Weights of a small GPT-style language model, trained from scratch on English Wikipedia.
Size: 8 layers, width 256, MLP 704 SwiGLU, vocabulary 1024, 6.43M parameters.
Each number is 500 + 40 x the weight over the matrix's rms, rounded and kept within 0 to 999. Layers, rows and columns count from 0. Numbers have three digits each.

# layer 5 MLP up, 704x256, rms 0.135, rows 356-392, columns 0-127
464487537530548587489511492555504512521519529546542507526536473524531456555496519504547479442516494439461458485519505507486547508515477507488433526497575546419529512537478515474477502519466467520478524509423497450454487551489515477518554441497477545513485525508515515454542421510472528423509469544530533551590417470482396488492478517476489532489491552482456496498486518513494465574523
504504542566483407441511537576586572485483540523506488488546537474479431479453509487510564463535506476524501498456515506583494498470490496507490512494496540513533506443460549508455513538497504505443450523451523513466478472452442506472469481475518458533486427570469489551494466469515522485459435537574451461433515521481510503460558516560478483479491490539474496583485518439435503488512
496535502538440520527519444553464517511559452493452597457532489481484483529435539420485451549486475498548529508540580525491459513419501513524503522541432524549545504496438452447512520502553477455430429496556576484551470474519609537500490503499454431541421457487500462493461440473452493528502501502566519484528578566480443439514492523527515515491522475530486501529465563451522466463498
484389491537508428544546548495481444486495519530490490544507490521441454431473490495548494441501473496508462386502469492534371512527502571533528475416499474457542524527461482483488508431471449487554490476528474467461464416502462515513543538426502464516446489464493460575528546487504485514511436492482525483545480495515539502502535476528503553483538520452517516513527517462492460485515
513457541525478466480511448489529501458473480367514456527498425498513485546505500503516516529486491571442523471500519509524434485594544547470552605503515463554486505527431465556516460547429481472509564496542511466512468489496497559486504465428448542540491496373532546475519502493488606564502544535524581451508541500489494453552527533478550492473519437486508492478546468494521477414543
485539533476493429483514543533494488515499554527574584484482503493529525477469513544533526538483574523530552487505539462515457509513566523585523552453488476494610476507505449497411459497537509502515504450531453461504493471473531576620523452582445449498456546522405533491541545562482499466488541538597511521481487514482439528538505524546500483478484479498530531507525545441512472457575
529435473468483451555501467505506522437525511484400540533461502531457515580537509528478473457511434574495569500549584473478489527484439481530458496519595432401514569478545435499483476483507443547446494543490474483513473521467576481577486513548510485460513484451513508480465513519474520575532492494546537490489510513452524531412534531493574425486515453550446516547543488501552482499509
569419473555526474531521515511465450475550469437488518537388512519579496554473539501491557494486504485433520522473580517543469460452458509465491508445532457471558448556508440607468523523464466579453516479459533467520517457511458536512480535440573507451485569492457456524475497493537531549513539505497517578525396504526454463499467436537491386396495477478503457583555502514571520506489
482466468512464457502524448511475480468560532486453477524463492552510480543539464495492541574496475538513487491505500573457502552522501522513557397468524505485518512509516431440579452456489541469472484449521501464505488526466414418482477512488501520468438497561512498486496526446542503520560483467423497494487516429472568564557523530554542531565483504478528483489554469473462530444485
455520459521519505495489497554443483485530563558503577539580549473522499506531474543439527515512497526463551500455498462463526488448477525463451468530458527397576508492493493571537533510554522489457520530470501519463446467564492517490469457544506483501570487448509548596528484499435471505488377520456520399525494497436524426458466432506499450464599463566482475472463541490517469542473
464498415432563571473466478458507467526496521515527437534437552497546474427546577522501483595472521456527523557554454495562529476477505493503499499460507515534474462571530506469514517549478500545516488562464413499508518570484487513475486567431512609478470479485501500562520443519502505492480484536413423554493586532489532475525518484461429542536509508522594529473461475505499454490487
508501555468525474522499505448447446528486439552486525532476472516460509512479517505501448474460549482468475494526443497496476539477467457388476529506494467469514488560469487397446509485445515484526411537585554488537547533547454496507498536468476499418483519556523551424506477478539505475535494485477506521523551557500498510510444530550532511502523477543563485600482476464501458447491
469391514487463524550529380533433458557481462485480482569524550489553445545453508534438472517544517528508517491543534533435493532507426553530561463458535511510507506475465478512487476447510512527493476557522521531479532507471451500532568437466494514451465497529532496534482496517450504598530466528556482441510531476503522501482526583511563452538520497521444567517534501478575455513547
519478531506523537424501558541487531507510444524489503467418441435507514549436528476526488516506498596466524512484516461532537549464575527486485473539450457585538488509487528553521528506465441480496538417525487448556446520486527538527545517474438545520571476515564545454468470569560483519471555519554367434477515499465543508481522477535589508512430515418457509442469496571451527459410
550543548474531461491519495511528541441457472500586474516499499464505526447526492554518464507464492512470432504511529549492469615516473490511537544466527555563461536502523472504472515519429544488530524476544472480534518552485501527502448516508568515479528445504464453517485503470565514411483498508501455492525482560520582541458479456519473532533556495513470506516459522534603537547517
557531529450552497419460471412559468508487530462464480415509472546467491466456475429526552489392523518444540483475479461478538481488551572523475469513489528459491461459460530524483474469524509477477437471500487571510484489502482535490561552542512507522462457509520430478476539480535571422505489512559531490492537535527509511532507437464496496517541442526479495457485535467516532540550
561485409542582427525527412443511515538520493493493550538491484574480460496456500463474542484443445501518511503516485563547510559462488537504475541606453467521502512526496519585458551518495493500456536494527502485486507487556508448494538479544441496519487560556536482472518500457514519512501496501529573425481490484486475436553632449475527491573511515503530466530496477449528489514462
532444391411526497473562484493463531463480561481529422465513442472472486523496479470489525436518433545516452482564472485556493516505571464462486431489505480527549550459516543533527470541481481504524530498423478530536445498501501475476474467564497497529570502495490513497460513463429449553541513593473461495483558633519509501520590401472464519512478508549457511493505488479567494556506
453513490491530510488574564491547481559522473502522497524497590433528571504545519526570520520567520474514476497551546515481505509543426460557524526466501552444514474554412550487504405505539496480497483486544503511453463540474465498552538491561565472497574539521580548458456545439460464546509541494536491509489507519519500552517531507523453467536500490524500422482484542519498467537475
482545592580515464482450484549511473551512485470542535472621476471520467457509548573433535451514528518511503509471514534487467463493458470467520503472552509498457474570473507477512462530471456522471465535491484422541508433488486531554501554536478560477491526513506489482471511541418510484483536506495452502443516449566523511542471548514497556555536447439514485509460501560433519511478
514453451493512538565492493524520473517556565457611451458499463399443529539490542501513488584501492474514416484433564567462519531478501516500509521520429531537404459493421505394429511406516468506435502508508436444476516505514566533505578535498511475483560470509559574507499486457511462505482542452451578504499498441437423496475484451432443530487483495521465530524447552446553442498480
471494509487453414552551474488535435522418503485522492552590400462563534473516465478528509477493421455544466495513539533535489582542542500554478580486550462510477517529522389505499497487477478535495472557485499400556483429521503470524558400581477473481472461574479501506509462436498546473549512466549502547469491467501487492526542552475479499458526468449567594473529473498459478459487
494501478517542485485476554430450498440466476483457515518469461538603471556507498542482489581456515464498488514499502502564425545466443503501488565487591494459526566528494515447423489486578550455502463448478467431455501497479459532530501451468500452433482563474500560543469447478474542482514402530494528512472497500503442559458534403503537485488507471510454494505566463502393553534433
518408464431548502471511402502483527427445491421507535491503442486534505582466504494470471475511501455503543515498508478488474441502407429583461511474534435518498507549473505495503484568525504507504464459493494487518433460577581518506468527506524428520534532505560503516508476504547537555588562468463468481584495469508540584512480513512461536410482503462562523506456443508509517512518
444494546487470529526566367461424456537481499482510553515426521525496482541545480520503470504446562511446494461480523506450514456529507503482524502498419526456519443419479501540468535544451544439461521448522503555461431562407504477474549524566525545527450539494555540415477456512490506542481531459528482540452550518541489455479434516515624497453446477520466422467518478558474460527445
503541495465496491451525487505499510557515564489485539472518571482525534547569520505470500427487479465596525452532454469516521479512435532475476511479511501466453488536490503514486440504460463452548402468517460497536439497472499507437489436542526511506516411500436517536560480490478467409522566423451530520465538528438469567501500422547497503442471512504445474509559516462517481484484
477518481448509441543534518507495502568474541485490487522471478493526512480449465507493581528422578497475533463508496487471424537541460472576458515547492511450517552527563550518469469477494537522490436531538496478453548427497515420546418536496532503543470496516483462493452520527560579456484466559514482526516531465508589577547549486530523505566453515482465529544488487545371532479515
462493546478543495441548481464583564536484452496433473590438508418519439569488459455472495512565488552400537443497555528498546521482489560533524456488496470476485537495475572525433426449464479458565536553509420485479476478444513475490447521528459533547524531466523523448531427482522538525517459504444542518527522503473555499472539488480482493517416411600524498496477449514508506528502
479515529481471497549471464523462487559572513469459511436549437492541541404575525490448532465448498444497463497494532470498458491499426556515524503545471522514532574548493457486484428492484453464472506536545443456523513508511502574483463539445534504482504543527466494472496422465469512490525577474524451458476503519471537499530429458559474478529462505420510453525494484569471555468612
565521503567498454533461512509443500546462515556485442567485466490555417522483557522494447511419514523426422492513451541459513470490499542528475538532520424477469522494569594505500523542512462505539554503507471478468453485510461475511509478434486486518602504549534471528520494531503520535540446523545517584436478509539490492527495545518563465523540521488490556482521476602450504528473
485463493513527562491525493502558436428520552501498563467481433567487506464449546470489513420486562471478562508558471473465432483581435544517549446445478505472516420552541532481452456519583485386566455485469503470438492529430451573474486529566530500466421539495543519481453490410501532445485557548561497448499523535547554508523484453464517514441509520448493495495596439469538484552586
476480512528536554503494481490549540475445492454507439504534487506518544494512438444435502563443516542487489472515447541511463534464514485404509505499409415556439519505524471502499459451473472467483431564553528496488569536506517482495441539468485507525455528469480469479534486549463496506495543523470466501473482511564533460507567532465443576562439539586433528484505548499459512563511
537477514574450459466447515536494399498518513474525487528497424448502508419518576546514499486513466452469534537525476465522537466456526464502418469519589482519436572493550501567521475558471528413492477572559511469525496545528488492457505474481474489551478497489520586499521545485467504505488468511525463464501531540547507513523531550490550490458516480541444499519457518529512467514522
507554558472491473565496442530498541481509451542495467463440507489489512471533494498528456455498565521526362502568518532461426545496519456490482475541517526462469451521520539576466552434550511484488488542546518455541484450417471495589486461485499520431453493497491467499516486433548554526464506391529477537563479458519536501491484457516475463515478531474497472412468463545521454489483
493474530545473511459474535513508468453552489478517480480505523469495491454553538518518514465533445512463454450474448501504526523473465492489436519534529530482499576429486498493469464501572470445473438539510488480453459472439468613538446494431534517457543460461557520446532555517453495457555524536461525541468485547512464481549508515397521480487475505508418507526493533453517469552514
511484535526485545492486527464464483514514468544511474575501415499448481489535469487508572447551487464521433474505547425573437554476520526456468430540457506524433546471500458506445497512531468482561470496505537456450458488466482477487570515528561473476537487456475511514510494490465519476475472501536502518544484533504468489518488510556489513537502543504560472524532454520522474437438
547550502486503458511494488513536505560528486485465513483493550497425489470441510520575532525539477438453440489479491477546513418518514499549468519519477492485479489558441499537534520528561437505467386546436554511491525544508482464493437511476459485450480521546419510469514463493449502488478449524481511494497478459488526492492415498473481439470491493537495518521515467490514499507466
# layer 5 MLP down (transposed), 704x256, rms 0.115, rows 356-391, columns 0-127
568449555484476570483528494469508451542531474440501518519541509500505455530527600551495471572439526567441356450479514543489437471554454487510439543494481556493497526487503506484500498570521487423535473487426464463551466481505454499534518512482489441526472454413553551486471448495516458422513494461453590487436546526485508548490517448441426510453447526523598484535505486470512532562530
443439475479451562489563445511477451442458441427483499427462457561502545526528524503501556415456514590480599494480482540500487533458477549513493531535478452526466459517452524457486460511445510563465451517505542455528499470501582548510460474513516476527581504509511481517471531484510437478504440509525567480474426484439553483467546551495543552484512482480538548452455457507517501496493
469539521407400494531477526485552459469491538545508504471496541529479474504504530490535473474519525505463463514458523471497521484485493520489514506460510509460430508456498462533460441532548486565471457528455493469494472449486473477481516502521533430538493429549502514462483528491419501550477539484536366516587530530557529518520535522454552590433491567432500519521533508564430483534491
507474444416482497527504444470535462596505520567541499462472486475530527480478510493518513510482512428455470545527517514464471469574448478540419572543549472455559586514512470479519447557492502432474473542454485513553577530466403556481475518531489452463539480425439482522431396546504504505470437486544514497465484542533499521537486447518473510552537543482453518486473516441494514536514
474475548572488458495513523471599439532487496536533474502456477511470527508429461520485450465502543374466470476542479423519555470546452474524506436440506525499446445475526443560459493461531561476509490463557454559516491541524526560533481493509479540477496542551483472534601573495437504519519459467490495549408468531532539452482511545508462494533466492514421492435520468513531557535486
548563523559571524494499528520517462523557480534533502469489498462434466472486495531575522459446518547534519501532559496449495496456546531506475578449470516554488447525476488487481567495505443509471479484524439529511511565586534475501481468467458526543529509489497438427541543501477540468492541483559481543474497576479560473540463518550491531554435560472486461442502532515436512514532
479422402469526553489509477460489479488478510469457518571485512479488560435520520501552474449522499530523502532530503501591495512459478564473569495521480519524517516557530451549452498521484460468484572469494506440530497551508513481472516442463422522491539484515505545441506500471536453506452467566485555487436499507484473497497534511487462596591480552447513549528495438539495467485515
544485462522488436544506462501472445558519509485502525553464542516525493534501481428530510554462496444538513537483531503481489479523516537606460520519432500480529447480527471504464489417528503474507594481461544428508495552528507487457447525478473546421541504531527524495486419399518520446550623436427502471432539510533400460554434486480558562470502509460456443529505519452475430445465
522441525453498476526501551558453512478520544519484463527494523535509491501462424498529485516523524492484553571492497531476451465511522504488454482417519488487454498538525499476472482493472522531452540524487499527428474492548575507494472550513501556429478472478495493538519527491548480540498475518550498443487485474495502521478514519480498507516482480487457505550502548519504498533499
479531550427479523481493480486520420485461492514495589556547446470448493481553477527520559522500509474475504508502505487448544475505502457473540460516394577465460549476460532513526478515526505533451499439511453519481470457512485484525560506469519511489579486512538520474465512534526551560455480489423491431478465465560475444481518520499486509508492516510507528502443546567504545482532
461499532465520539487560480500412477477527474584450456540472421479545477492467488513568481483548525471524508547515587529462493507426468505495416434523528498545488448489509474518499484448458467524523498434522459492460523555536451539483451501460489587468484551466480564524442529436408491553475494448506517402513561464437493554560461537423547457500551524501492509503435516447532539526452
506464471568481530504479584438560467537527514469453524490473457424446516531558557430509531440501481460553550470496531453497481492492491545514521562572449460432501507510498500481564610463553532405575506505571475424494547485497572508505487527483483476513488522469455516467454486504479531443501604457464598509494480451509458481526474528514450526488437563491540499482454477460513527508547
464553562481428569503477487504471536504518525531484494425476467483483528494534531531563508530480370491427437509509473492482541482444450536536468555542484494539491543556529417546490476439469463473534485417459381490490473488510516497451461530527484487513491464455476504540516575511484537490523553468490516499514496444410579434549565476504532485479466491484486500540502463473521464434525
555406479518473525530520499571485517486556452491468497555509488491438490539516497471496541472515520530479562550554541497482504543489516492483537484460484465449530478507610455507526478473560475543466524476575467467508487522519456491504485465465509504493489462500507501496516446493459481556496460514484473467498567479449508553507500549491528517469485557458523505498487423490526490546496
509458505518466535488497498477571540470500542579495477484569504507538514560494521462453527548493537504507525453501475472523501490424494462496524490568518505508424463505498536448500540505542497558544510424555494527500497513545456538525493527514555516530490539504505537511490465498531502488477570516546506472406539498457566522430590506515458458452499433496481612479479538525510508497485
525408462505493462553505540499575471552486590428480481511501515534476523487504548574535510495456515413509460476561481511467546488502531519528471539484529495540524542553453499526466473483496476523412579566494531531479515559501496499529465506454488498421490524523408486447436545485571538510491487471481575496500439486532533528524565495482529460489526527490522466453577482531501489524383
506509502473497461544451492528531589459517450475463507521538457405509452472496552480442459470447472511439496526470491473564462536500539386507498560581452515460532503592540521529511516480495522504500519521520425420609532531550496498508494494498535499503463500460494489557540467490502542459467508445504499541494554487552497447591486497457515550507477509547591491478557496489503492489520
511514425516496508524475526507457530455453553473529516518566583423487494503571516520458558456477548496492524509568529558448513445476498531561424493473596522502475467532555523452528562478480508479541523484517495497561467508610507500524502517440482477523490499473489525521435529474544477466417510514491474537477555518515499467439555524480518599526524490434534421575497495539469566433509
479436472407436489442474458548559555446488513536476496502533497464492537471520525471520540488474538547476500423576515511569470480479518496406475451511439479467543516478528522505515512493488511487527466474429504519563516528534407504572404523489546453469551532429535526509425609506429564533541530517453459464492468530457528498424521532452475519513444467495536571550519475484482516462453
511495527526500510506535502550530509473525464503540459549558500420487508474479513481512496482517492538445506498536416492476447481591480581553501522500537517463454452440423493530510445506515533479576511569483540459511480513545497521537461526469526530468486487473474512529448431497488470597504504460479505519538482528530534471493491594476476464481522534425502541454570476497560523530426
531509451550522526475522413497478522506434549496531452486435507433499538509514507493497475424486509479446501535545518510488530422549501538481462416561585558484571449512499543446492569494486515537497483471483477574489518482475549480518531503523464552523503487529440541509503470509486528469544430504436535618502517449490571511471541506520525487464474508432557549445545530484591468522457
459526460437548492541502492535455528515411596481571412615523438540467525451478414552575534513483574424562517460496526409496407468498458456495482502526495477494501500532459483446487582583484529495451438468497466456553502527527515542465501473527534378493512483562491454507474529517469498471540421601553466505474501515534529534520536516493513490430507469536480472534488501565414449495487
485508556501561541566448375500478545514509494523528468428499500509564496481474519522533509471482515561521507438567534445479534492403465536515463434468514515470495521475489454441529613482513511504452505525514558485492507558522529517466490536505512533509613475527523518500581518508475498484551446442528489472440426526555512555558535548480495521511489436396534506481509519524476542496484
417470516495582513507565469539446507435499530487449573497518480514633480512454460528498530469500522488459473439541477451494523497559461522507487480493479471511516490553518457547538503507473540534523502479497476486475474455553461457513505445542433469516532435479553493490523467472515528422568472496472567479489371534497479459465471511470516497474516598572458529538498536457519463571487
501495461531507451506492495551562529565509495504519532498526446507528562475480446408444484534452465438466503444457435496470529531552528510568485499563532508474480509519551502516504511434494472544529543559502547481528499501445489437451467571429538602595522515418436464474481452539464555498443519580550527516468452477516463543519465517498504468547485468433474571457486525504545505469543
530581515550509530506501531518416512465506545489513462444467444483560521491476494524425477444547535482494532544532546525476566582505431508437498508444501522475554518582527488453504509483521498533489505536430454482478473544482512461526464494513478533532541471453473468497477517429509530478557478476448512516460469486488461561500478548548476534491471523536487494557522477545493497554538
506455513524496453449510548479531462522536493453503515544496537454519536470515494532524468416477557528426477532512477511493488428477426518526444500604472461479431483456475467522522487471529435484479374499494501531495508484402555490491466502455573566498460502459518471423457532474489465489466458522580417505522520483619489401459490542492507454471554546494500587513469443487523536467461
447465539390426523483506508501503512464539454439511506455461530494440511487477446466542529513540531488542538463540611458535461468515515547484527506380534515531549448538495550475536480495506563512507489460447566497492491414529480494542534509552494541482513469581401537582461488512417516547511359417543450460458534608445469439500521504575520488525478434519450488553463513446450583498524
495553511491440501557462523463473584571510558498494504527407558563465492520590491519558497524529561479466541520535542540511470428492480453478536539505519491470581522524511427498451530537609497467526515547551472523523546582489512471571543540582442482531501493464521511461470448463462495480424526496512519484458521388555457492428498428477528508485514530510476569544411514542524484491541
506505559421513511463463428445514492567535496472568415548509481508502520482466476520487504492503495551511439481464449523503511541567533483532485485559521505481510492519451444495486513487462483516460468493444452531463490517519532578489519430450568459443486483547461476476552525524443542549490528517547483504465508508545476480455545479512524416476473517502410518438492461483593496442537
511577538446519546478499439489498468487471467481445472518544624476479468541542460514484523500508510498482590485520454432447458505491424529477486511404471527473585477521543489543446502591560562549467496492490460537456457522571535575458520504506515500438531486419483468495425498463541538490473419580456518524545563427501473501476486475586531516515512489441419512514524492523474572413461
519475499496461460559447519470474469512519540566554565527446443480491477403479536537619554438458498459480528576541411446473549507503519516520463526567551498463508512469511495558530491499576552568517489581515487496490511470505493506503495530564542479521527515500441600474523586441523487496490511418555548589506454480523514498505484434477441559556527496464493431492534534510405548492523
519510440530584462513555497550509562492539491481476535475491562515493599519507474555515493460463511464485512500452484525460549507549445491537543441463551465498498464472585532538534433518517589525455485468544444522509569463451438499539493518435495514497481497559566467469505531530493508477445514497480524514550566561553537518428535470481522511488536561519391494510461480514551446495528
533507521438549508527458475514450472462469470493557486477456521512528476509537446568476469495492471411511503491488496472552457551472529498526525465483511611492509457506447544471560517526483607471450475514523506487511462543475565561512523561407408518526558503462461418570519464514537555429521515505470525483524453478496488487556505466512550481567550482440519468439483523449478470493503
478543547542469420533470546468441536449563525531475483553506479531456551513502490507451496473562503569538517537534465575537550542549522530526517485495520430513456466484555466484575512471481480468484533562478465528446472539543475530517449526442433447438535484507539510550524487516518519471515608465413522462572413542546471525473450488524500488556457519492468493457442472537521468443454
452489533411486547564526513475539464510478481509494544558469532532517427472485535414439473508554542424488470504462500455510498471532480458514494463499484477500520502533511450531533463546486499558539598580563483461521499571511457502520522523549509553435579529579499528410512484535460488445455541535471505561451420524546571452583504513446517469455493394537482431495556515518507489560568
# layer 5 MLP gate, 704x256, rms 0.131, rows 357-392, columns 0-127
461606467546471465551466536526513507466459529501476531500462489506540462443470509466547540523422516522466537472452509492521522451455452495546479541439485509520549479501551567506464571493487420477541477460535480481484562536534477482507514612476523494510484474531513541529485479488503498486524552486451528522515500501435527569480512521516464543500530515494564493485491543491522445517564
453534489480478458527509548492484482452560502539545510535550509496453529549467477456494558450482456487491473417530444512559486491498483461502497443466477477544511512487481479499552570479476448491483485449456515504514499485511401518471512491514508470486485519516571507524464489467506548436534461523425475474473567488516447438459543517568449487543524500549495425490535549555430509497476
519516531469580449565431515570558486473499520449470497480459507510497533489531507428529468494515478519477396469460488447477492537466456536509461536589486509495506476404478554486544491495533544526501477500526514464520513493515508541495492468501469517595483489416436476477498533454495504554497542517529525516424489493497506444525500577522484480586543478496513497472502534482558532466547
503485465510486557524458512473548524497494476519473499460510526533621547509501543481492477461520438452474451467492437493431576466473498574478492528522474569532403509531537524503483488513519520469534440507442540533520460507452518429514511484506558499479456502519474463458541537459477519504525452469558528519369464537489497515508575511475452515532523493457548480527478482506470504484584
446526462462501484480537506473521530557459472502488532531487484514490460501538498461501586477445495499470511514503499448478542498536529430497509479472494446509433514466524522465518581525516470580528495495541472509502471530492460515509554584479467508458520479485513516549502545532521450474438478538525533578542518500489476496494523489511465490493552503580519492457525496489486490533466
483508617520478496442445547516532455554551430500520506493497474538483529491371539501430470494448495521499513545498459586435559559536519542571511509512497516507530512549516519484467502567551512540509538539556517575517565458481465445469546509456499436521525513462484500547469514487616547437497476512534568547550499543511546513587490570534487527490528489473506435403407493497423548508464
443497478505454517514534503574558460486487503481488443470540512498609453484540479493532480519454493506522553551496444469499542519643465468544457481477505535471458502468488471487466447500522516475583510572529491565523556550515508532540491524507471453508454538478526503474442489537553454505527483508500517447485478451543503567491489518492497521450539545483501624473362528507475486482454
499467486526488522530532484474502451500544491464479525584548395545457481480518497545538545438528545547557565450511505462464481547512515448545532472531478504462465492484486520468483431480495528483437492455506459462456498413480463496469551540529483491525552529442496546474498446494478458501486515469496553551567435421496494465484479466491421550533487490505517476505497493505459464517440
490522548470505479462491452505560527448521494403530560432528415492475482441491574499495466490541519471573482490518512536519515534500580421548547513515492464440508514490426438543497557521515464472539524570445524563447564519520555482567511493550497493427495454507583518535452466501537434486487481505512497503463476534573478449506472491489521482444537519527535495587498468495507473484510
583515491496508429484459498430492500476492517499487571503461564477441467507469481476518518439525466432486509483512460510484535507496478462494496447552447492528535399463494466501528553441483533564495490388558503626478492460496509457428488518458496500471529459470564482489485482556512553556438515552459530522490479570455458500424539487491507493555513528512463506411494516497503533493504
491488454496478523483610516470554459479454474479498424515459522517547515507496530552491512451510577566489558482494447585465506472486544478557535451541516541482535469475459527472464510502564551586503476419472449541441481508462540492530515484458508530543478492442491458475457473484573520471482563521527563467476550512451512476537539456518515502491502469443542486570509457559426511560498
526484473468528468477503499449558567475488490494499509467450543554475410440544460483477510476526523533525486472514470482503482562445528497488505480533501499415428469527501466490495516511441542508491538510453437480531484491533477474575482461474473455511552497459477483504486472458574500515542448507454549484479528456523508506492498471510487480509526530535446480475462535557464524449529
513505450459439558510502513497474437468523444492522522552459437516483532478482532431548478539479487476490504545558530496461408538461527507511470462516498501484547439450498437508496522478497421467513517435517549487555482456558493561525473485516563465520464472540484546493428458556535520513437523576497502474509562536467541533533528506470542505514432556451443538475513422481488540464517
585489526525500576553493424537459521574525555449514418560490485527443547501511493512532533502482575399555459517504560475532484481487510507500426484510483527435459570492478538451489496514565411487531453496504470470488535462548402508566439537486488412387527501503554509526444455526463447490504500474497561532475549480524519525423557495486470561492403433457557447598471461445522498450518
546515536445475424575503472542472510495505515452479420524426567594544536490558508585498465513473484451399492536427524487511430562530541564484553499524501520502493451577554557434486515454415443472499519450478531406500526529589525481506435505485523566498474457492480425541469538505498548440535533485537469528523536539448480481529536495437545558432469556483494521481466485522531538530397
484512470474515452516565461468538527466465415497545495425491477515473450477533494516520451478534524529489555498507477511530567500529430567453520474549520498554477574444494525549413475459491451538478496540584436486455514480474434447521475453477483503496468472515542500498440468418556530545501505500530520522509488528497527482432515501452525487535479494540518529519526500522483460433451
483520455435433538474515492478462509528470567584553540469488509472526539469439524528415500512471515507461530493460544549463453507487470458534517404493520541429424370547498559422490471483495437385534486548541561484506483565487527434479481479497503397505458492481509520494486521469477492459494498509447511556510412512579595420542504505502504497532508451517528477416538450533555519449465
485471473518507573512451564476495477494467505576587504509488548565532549545515443464539520505495515453490445533536463482497566523561540507495538516473540449476504498493486455420439414445426581533433479423530481453529534446540560484470504442537576432524456462468532567536560450499485492454547553575559545428482518564516505501479532433498502503577484464464554548559498464503439502495506
484531499506580503453526522469425539520439520507481475435482458465457511534489499528494469477456605524436479518493529568411411508423494518499438482514509488444505452493475498540482470536464426515433508511479472570498568475535424549428453533427507540472434470498428471489497549522526522530545516506517495479515505510477561433473533497441530491501519437503465488397395404428457477532463
498498573513475530461531498496584490415490467524470499491464468554548472534486537448458617505457570484562513472489505555554539551600569425490472577509513555594452492485422530504517470497520426545470464474503478534518495467466468526491474577530507506590520509535561473511549530565459498516502572564517549497520553552479421503509474502465537496450515504523480508448523545481482466467513
426549500579503517490574551563519420491444538444505493536558443485529490497530500481471538520542576442492490405479508486472506478552464512487464533519543527520512456491590487576470456554532526523518528549487425520557495517503409459418534521563438431534464596538534576557557480465488561524500517450502534528563576465466502536508494528482461410508535539458459511500515576436518531550462
496539517479557549481533463560535467471455527438479468404481554493480586479423532525451533541503483503530420456476572445528486568469526584544491422513468525471508472534493439456487560500528553495563540459455478486485457485460478449430503489520494527453527472459482537501460462534451521463531542504460452499503474500536540498472538547473471538535459504510527432462486617502476541498508
459481506526537455525509450495466562584537468495550540510521527560440497497478550468486519527496510504443511507587528531549518506517537535508503429555488551480464508435447523517472560452416460464502490565436499517497507457518430439560459460546507527487438437470417505458555441543494486524503502482407462482488529520533490488512537508481495485501504506474554494477531565579512462510525
501496498533500537478464441564484497504496615452540487515457440547412444526510460531452549537541510422490513514522543569465402482530510431494485519475546475482480508538473527504504493436510517531524514526449524503566483450574511529509492433442503445449438465537522452550448480526512462478471505535537414486486567501440451455527543529464463591528487560416488503496454532405542454511463
494556454552509538488554498498491520553492530507509579516496549476545435527454506460461526464526455548542492487496425480484503545460492561538529467488485475506413525496503516494584543532527482575481463552528539482476538455536491551490518495521526508494574482461437472495487485554518482519551534555536504484534457459505464497483519506466532563514505480544526553566488457445456423563476
460439495458508518492518488508516502509502450512428447508496520550471520584467440445490562518562517534486495461440511520437578577456478475389562462507439507452483457409591523531504556499478537516495534480464497571575493530454486494509480499565576537502510563478503522534456449491515451495463582463500498517479504554454518474530495425487450436520497455523536439394563497473505491500424
512547571529467553363485446494505512541545471479525595465507544483521469468518466492580540508439473487478453498519524550495549482492497455532449480459545545512434440489525499503469457539502449480511485483453435477464483484463516567427529546542458525474448488535470573454522450544495524548540443546528559551479480524508577635510462504479460469484435504488536501517481559489443492442454
477522517511481537538553511493531433538442497478493469426528534512505517510505537516499476535527483485502498466488532535452538512525545505559450499442450521551446513528567602511572561503483573515546497425523527494500537528507488492451461482491548563456542436477478410538477538602538532523490413600476463515467502468565511445530483581453505495480597494417531521575457548491529441517537
500503590461468503490427486438574480528511511467504502542411481526494455521540485523477473438476562497482534556517430485476481456457501445493484437470536518499450419506437473494487520532451507523459440571475499507488530536532488461484481478513528564548486480505481499438497500434505517481485549447505508511509544391509520537490511496475589533477519438466574523495508381539504422417484
438502468494507491509462480510438426525614547466505502529451531502438523419524461574534488497513466517502583517479510486522484470470597542523500468536515380547486493505540521477540480485525552528406453482475523441523544539448523490505433524537464477544470539546498430472487481573548475507438539493530527563520409523510492492508476544515468479514453515491519456403533551490515485519530
437461553561449513545443475521525501469506534456514493445525530543598528519514538490529505496480533483430585471505416456511413499476517530525440517498485414489533474453527490521526524564536536483514451481538536593467542504476511524542480543497460552508504477460467527562495506477487557572530480498392492537506514460487550525457486530506475454453526482540406523545536478459416539494532
532502504498484444499493447513516479533592541530507506412488478473529532517508473535435443492582537519545437481529539496512518505437534529454453449426609472528403464490504534506537512423507518478452519449552523520469514470487468496504509533438454441552436546484459515455473422529533442458541483424496520416528471471521515505530484498424527527521556482587561487504466505515548506537529
485463481476488567490508520511543527570463460581495550534498592523507501591450559490461554524458494494524518458468458490464529502467453488538464503463513436521540496508505478463452537505513523544512468425482516536428458537563464490481446485512524510549481520567483623545453418445499483506503512552504541485423452527487476454472515561519522558500512529507552511544538501458507588478532
497509478493499500559464512510519494525531479482488532595466430481557451563526468576508523492471560508498505533541485521513490438428555508526562451470491537492497571527490511488578540511423480479489484497438511524515508511555463480530566548505519512462577488530461441521510464491565557505559495549485491480455441451508460516452521441468508466442481467560474542515595469537474493511510
497500479511544511560549562546572465461490554492535504530507530494533485494520474507541519496495534413419536463491480452432462446540531502594442428529486515535484528514484489519502511482452526551523453528529491537449500527495477488448527464613492485575503507539511484510502544507572497547487486442549455558493446519507480534539534510461409511513490505516494531479508465512487470488534
485494523460496481469493440507533483533582478485469493495465487543477468489478557467498489472495420477432461455521459523523473515500499484467479495567454538498484507558488579437514454591496473518496444455486480475542503540485475518460503484467460518497543494454558482545482491546494565555523444551500467506550473454506529428501502506559512512512540464483523465497479454482452503540539